Weights of a small transformer language model: MLP 512 SwiGLU, hashed n-gram embeddings.
Each number is 128 + 24 x the weight over its row's rms, rounded and kept within 0 to 255. Layers, rows and columns count from 0. The size above them is the row's rms in percent of the matrix's.

# layer 2 MLP down (transposed), 512x160, rms 0.0439, rows 77-107, columns 96-127
size [ 93  92  85 102  83 115  90 119  87 107 101 104  87 103  86  91  95 101 108  93  95  97  95  84  96  99 102 104 114 101 111]
[[136 106 127 126  96  99 116 140 131 106 150 136 119 162  99 111 102 143 154 124 116 119  98 124 140 120 101 143  69 113 139 146]
 [109 123 115  85 114 139 120 146 106  72 104 118 126 151 154  98  74 120 110 126 127 118 115 124  50  90 134 122 117 148 158 130]
 [ 84 132 156 119 131 115 117 159 139 147 101 126 103 119 108 111 107  95 161 103 134 109 144 149 107  88 153 118 146  83 120  81]
 [103 102 162 139 124 154  86 153  95 114 136 119 161 118 137 127  89 134 135 113 124 166 134 117 115 142 145 144  82 119  82 137]
 [119 110 158 122 159 160 105 151 115 191 135 125 121 125 112 131 159 117 154 106 154  96 140 124 108 110 130 124 143  57 112 160]
 [143 116 128 119 149  74 117 177 113 120 109 128 150 156  98 129 125 168 125 101 132 150 159 134 103 126 139  62 146 133 105 138]
 [123 134 133 177 107 154 126 135 158 134 119 110  81  66 149 107 136 146 141 113 112 140 145 119 150 101 136 103 141 112 136 159]
 [126 167 188 146 153 129 114  91 136 108 119 116 154 133 105 138 102 116 112 174 151 120 142 171 117 142 140 127 133 107 144 130]
 [ 79 167 126 129  86 110 118 103 149 145 133 141 119 128 116 125  92 150 155 130 132 164 106 114 168 166 121 140 107 129 138 175]
 [109 137 140 119 129 101 153 114 147 109 118 139  87 112 150 121 161 129 117 144 128  91 154 119 183  80 123 133 102 137 117 103]
 [163 156  93 130  83 129  72 124 136 114 109 141 117 101 119 120 146 151 159 147 151 125 158 169 123 121 130 185 160 105  92 124]
 [182 156  86 125 135 168 123 121 108 155 162 133 108 117 115 108 100 115 151 130 149 152 125 121 101  93 106 125 124  73 127 139]
 [119  83 108 151 151 113 134 104 130 119 152 137 111 108  95 145 120 125 138 110 194  85  92 124 187 172  75 115  78 129 143 126]
 [128 144 111 126 172  95  88 152 103 100 168 152 136 138 143 136 158  93 110 125 156 118  98 135 135 138  97 123  91 121 103 131]
 [122 102 190 152 114 107 123 149 142  87 140 102  98 178  99 142 112 130 104 134 117 136  80 102 154 119 138 122 137 146 114 119]
 [136 122 137 131 166 121 122 160 141 114  99 148 113 151 153 165 119  92 163 145 111 116 138  93 115 137 129 112 158 135 100 173]
 [139 131 123 136 149 146 108 114 144 108 162 126 144 147 122 117 121 139 133  89  95 182 163 101 114 137 161 120 122  95 136 129]
 [143 131 122 171 119 127  65 138 113 117 117 183 129 119 119 161 131 144 105 145 129 171 108  99 118 172 127 120 125 178 124 161]
 [118 143 135 114  97 119 107 118 171 143 109 180 118 118 126 133 127 131 118 113 105 143 119 118 127 167 117 117 149  59 135 137]
 [114 131 144  89 101 131 144 119 143 126 132 135 114 125 118 121  92 115 126 134  84 101 136 131 116 108 131 115 125  93  89 117]
 [131 160 149 127 159 123  98 114 146  89  98 141 125 174  96 156 126 129 102 170  59 124 122 128  76 128  83 161 118 102 165 178]
 [118 100 111  99 126 139  99  76 121 119  93  94 126 151 169 133 143 123 126 131 114 124 131 144 149 116 150 105 159 114 122 124]
 [109 110 153 104 152 148 140 151 179 120 178 122 130 154 123 135 132 177 113 131 144 152 155 138 106  96 137 103 115 172 143 108]
 [144 145 160 160 137 150 135 104 139 119 136 103 146 129 109 106 163 112 107 143 114 151 173 177 175 161 143 143 114 140 144  96]
 [126 121 122 138 143  89 143 148 146 116 120 147 135 133 118 121 137 104 131 150 143 144  77 119 153 171 139  82 100  92 138  98]
 [117 109 112 146  73 153 139  87 138 133 127 168 124 109 129 131 138 100 142 115 143 128 108 139 148 159 103 157 154 138 116 146]
 [104 140 178 130 141 139 172 114 135 116  71 149 144 139 155 169  78 151 131 132 114 143 127 126 152 104 137 149 118 164 105 101]
 [137 163 144 100 102 119 125 156 126 148 103 116 109 132 132 165 133 166 121 142 157 112 137 104  64 119 112 132 130  93 121 129]
 [143 118 130 132 144 132 158 113 106 103 125 132 149 123 136 168 196  91 129  98 163 123 139 150 157 117 145 122 135  88 147 112]
 [110 138 110 127 123 134  93 148 140 154 141 123 154 137 124 141 162 130 118 128 172  93 151 129 152 151  99  85 100 100 130 118]
 [149 114 102  95 161 133 101 112 133 167 104 152 173 126 126 127 124 123  81 127 185 104 123 119 122  61 140 148 151 169 134 152]]
# layer 2 MLP gate, 512x160, rms 0.143, rows 78-108, columns 96-127
size [100 100  99  95 111 101  99 101  97 101 106 100 109 100 108 101  99 101 103 101 105  99 101  95 104 103 103 106 105  99 100]
[[ 98 172 136 120 147 155  96 102 138 151 124 176 175  86 146 138 111 104 105 119 116 124 134 143 109 145 136 122 109 113 117 125]
 [170 142 129  97 130 110 139 108 147 100 146 130  73  97 107 126 132 115 149  84 151 124 123 108 146 147 112 166 103 142 102 145]
 [ 78  91 111 108  93 127 135 100 132  89 117 143 104 142 141 142 116 124 129 103 166 128 112 124 107 107 130  77 129 122 146 104]
 [119 128 116 144 159 135 155 124 158 107 105 121 163 139 121 112 133 134 155 132 140 119 102 117 105 127 129 117 106 104 126 102]
 [121 131  81 119  94 115 125 117 152 138 122 143 115 122 116 134 146 121 172 151 151 122 137 146 123 137 136 116 120 121 110 113]
 [103 144 139 123  97 131 138 148 138 100 169 133 196 107 133 160 111 106 111 104 146 134 111 121 190  94  89 127 131 106 134  93]
 [146 168 116 156 100 132  92 125  71 137 106 138 131  84 101 133 113 147 153  99 132 156 155  93 151 139  93 136 143 108 154 101]
 [116 147  72 107 112 109 112 120 141 139 141 128 149 151 146  91 113 148  93 115 163 141 119 138 127 109 110 131 164  86 108 147]
 [169 124 132 129 121 106  95 117  98 136 110 114 128 160 147 117 125 130 119 115 138 109 149 136 124 104 128 127 145 145 121 123]
 [140 128 136  88 115 105 103 107 145 111 112 157  99  97 100 103 121 132 147 166 172 132  91 103 101 112 161  94 118 109 118 139]
 [112 154 159 136 104  93 119 112  78 149  98 160  88 144 137 126 136 134 110  84 129 125 136 170  96 122 114  82 113 127 102 140]
 [108 120 117 135 109  80 142 153 109 130 129 134  99 139 112  93 100 109 100 115 178 108 109 155 136 129 115 117 127  90 112 145]
 [153  95  99 129 162 117  95 114 109 158 133 104 144 144 156 114 162 147 183 140 151 141  93 107 126 135  99 140  95  96 139 127]
 [152 132 110  91 123  85 152 147 128 126 121 100 158 122 142 115  94 126 151 131 106 155 145 127 109 125 141 135 130 138 108 163]
 [126 113 131 151 138 143 171  82 120 132 130 178 155 144  99 160 121 128 120 130 191 140 118 116 130 146  73 177 110 158 155  99]
 [116 105 102 109 110 115 175  86  90 158 113 196 134 138 133 139 158  78  90  87 121 192  83 174 107 142 126 138 117 114 134 107]
 [ 88 108 140 106 133 100 115 130 130 131 122 128 139 149  97 159 128  96  90 146 163  85 121 151 163 143 113  92 106 114 114 120]
 [161 157 142  99 168 109 154 160 135 158 156  99 119 127  72 142 115 164 166 110 106 109 138 122 111 178 115 128  91 109 158 108]
 [116 134 120 125 153 147  66 117 128 137 129 137 128 146 115 125  89 112 132 154 137 120  96 129 113 162  93 124  52 112  76 132]
 [142 121 121 111 123 181 112 129 133 126 136 140 111 123 134 116 134 116 106 157  74 119 146 112  95 107 105 138 179 109 129 126]
 [136 114 106 110 116 132  71 147 156 140 161 128 104 104 111 165 158 105  93 157 154 148 127 141 133 127  98 123 126 122  81 135]
 [105 110 137 112 152 137 172 169 136  80 121  83 113 129 124 106 137 125  80 135 125 168 108 136 161 157  92  73 120 130 132  89]
 [142 139 104 140 123 124 150 109 121 148 166 116 154 117  76 114 141 120 122 117 111 104  99 169 150 142 119 143 109 143 107 101]
 [122  93  93 105 121 115  57 134 146 131  89 121  90 103  92 148 145 154 155 136 145 116 131 137 147 154 159 101 108  83  91 110]
 [144  99 120 122 139  93 138 145  75 138 115 133 120 105 108 138 101 111 157 118 153  92 134 130 131 153 139 127 133 129 150 144]
 [122 123 149 132 127  84  98 122 110 118 156 131 117  99 114 153 142 119 116 134  86 177 143 109 114 104 111 128 141 125 104 140]
 [ 89 109 112 121 156 129 150 152 153 100 173 129 155 120 105 112 150 152 118 104 102 149 160 155 144 103 103 125 147 150 117  81]
 [134 141 107 115 161  85 121 102 110 134 121 101 117 126 118 117 177 145 142 184 156 122 171 130  89  86 116  96  91  82  99 167]
 [169  96 110 143 110 126 141 156 135 173 128 130  99 148 136 124 110  87 140 144 108 118 111 149 173 163 115  83  88 113 108 159]
 [152 130 119 110 106 134 116 115 139 104  75 109 148 136 137 140 194  70 143 124 142 153 163  89 133 152 132 161 149 138  95 138]
 [125 114 135 106 111 152 138 124 179 140 134 144 161 118 111 125 131 147 139 140 114 138 100 133 154 117 103 100  84 161 142 123]]
# layer 2 MLP up, 512x160, rms 0.151, rows 78-108, columns 96-127
size [102  99  98  96 115 100 100 102  99 102  96 106 110 102 103 105  98  96 103  96 101 103 100  96 102  94 108 102 104  90 101]
[[155 123  97 131 124 131 138 174 108 151 117 105 115 119 134 173 161 117 132 147 113 142 107 131 177 111 156 115 144 164 142 136]
 [122 176 106 109 141 134 105 137 137 154  93 138 117 130 114  98 178  71 109  97 122 112 134 149 131 160 100 165 116 159 123 148]
 [154 142 153 109 140 107 106 111  86 149  90 154 126 167 166  99 152 134 135 168 122 112  81 109 128  86 124  69 115 138  86 126]
 [126 100 118 132 114 142 156 118 105 188 127 144 163 151 123 177  80 157 116 157 176 121 131 125  96 152 129 151 141 152 174 121]
 [154  91  92 128 137  71 123 169 148 122 113 121 121 130 155 159 151 158 125 118 146 117 142 153 104 144 145 110 146 117 125 111]
 [103 101 112 108 151 138 145 115 157 122 118 201 181 146 142 152  83 134 123 122 153 131 125 102 160 148 107 100 113 119 123 125]
 [137 113 143 110 158 167 142 131  78 101 137 168  87 150 143 151 118 132  85 141  92 159  87 121 123 107 125 122 141 134  97 138]
 [158 148 126 154 174 105 126 114 114 108 121 108 162  85 144 141 109 110 126 137 136  95 117 150 135 123 135 167 139 107 127 139]
 [133  89 147 108 150 158 124 139 134 125 160 115 159 125 140 130 165  96 135 130  96 140  87 117 143 140 156 115 107 104 166 142]
 [131 129 154 185 156 143 129 109 128 171 128 112 115 101 159 140 168 140 134 113 125 140 157 133 188 134 172 163 142 129 111 154]
 [161 112 116 134  87 118 134 151  95 154 142 147 134 142 135 135 168 146 106 118 109 106 152 157 118 163  95 135 134 126 141 134]
 [142 120 149 137 126 123 117 135 139 125 135 164 136 131 159 110 121 151 108 113 117 129 130 109 110 156 167 176 130 165 114 164]
 [126 100 104 156 127 139 125 157  68 187 128 117 112 148 116 147 148 138  97 113 115 139 134 165 159 152 134 153 130 118 126 152]
 [124  98  84 126 159 130 146 101 134 118 106  84 151 146  90 140 127 123 157 166 124 166 139 110 143 136 131 165 126 154 137 163]
 [ 90 112 114 117 127 143 150 103 129 107 127 122  94 142 134 134  78  98 135 152 130 111 115 172 149 149 135 129  81 154 162  96]
 [150 126 137 136 138  96 113  93 102 138  90 111 157 144 100  86 103 123 185 104 108 127 177 133 141 123 127  94  91 167 103 103]
 [131  73 123 120 115 179 143 110 166 127 105 162 137  88 173 140  90 157 138 130 120 166 143 178 151 141 155 150 121 158 127 153]
 [ 95 133 141 127 122 142  93 176 120 120 147 120 108 120 129 118 115 120 130  98 119 144  99 103 107 118 170 169 163 199 139 103]
 [157 140 105  93 121  96  83 180 108 117 128 159 112 148 146  73  93 169 117 111 154 102 124 136 161 170  98 146  86 125 148 139]
 [101 158 122 148 144  90 124 186 114 133 109  99 152 152 127 150 131 137  87  77 139 105 135 125 125 187 145 129 168 138 162 144]
 [171 129 148 135 118 151 117 144 147 122 121 147 110 128 145  99 157 184  94  97 163 110 118 106 198 120 162 175 128 114 176 133]
 [ 88 143 117 152  97 104 110  99 119 116 148 130 144  89 143  94 139 113 137  80 141 109 124 145 105 100 120 126 113 133 136 170]
 [206 122 104 124  95 129 103 144 155 123 130 110 144 158 145 134 165 116 136 162 167 120 119 149 104 142 132 124 128  98 177 145]
 [140 106 165 129 146 143  97 155 111  96 176 109 120 150 173 102 137  85 132  92 134 110 110 123 128 122 155 166 146 108 150 125]
 [110 123 111 142 133 132 145 125  98 128 145 135 108 121 125 124 106 108 139 127 111 137 110  67 109 145 147 135 144 114 122 116]
 [128 172 116 141 142  88 131 166 182 112 118 100 157 138 120 123 127 171 141 101 176  79 164 164 141 115 174 121 106  93 163 151]
 [147 150 137 154 119 132 120 110 100 143 127 101 118 141 171 154 144 137 103 154 123 152 164 103 108 134 139 161 115 172  94 122]
 [123 172 120 121 134 104 102 118  66 116 145 134 135 133 139 162 164 129 115 122 128  96 149  93 126 101  98 107 155 166 138 108]
 [121 151 117 143 180  99 147 139 106 108 133 112 112 110 162 131  89 117 143 143 112 131 115  98 110 149 131  45 137 131 117  62]
 [ 83 145 160 132 128 153 145 122 118  99  88 127 150 127 117  98 134 173 117 105 140 150 134 132  91 107 120 108 162 141 157 126]
 [107 168 139 108 160 140 145 158  81  95 111 134 141 116 146 114 182 136 117 122 124 120 101  96 176 110 138 195 128  95 104 132]]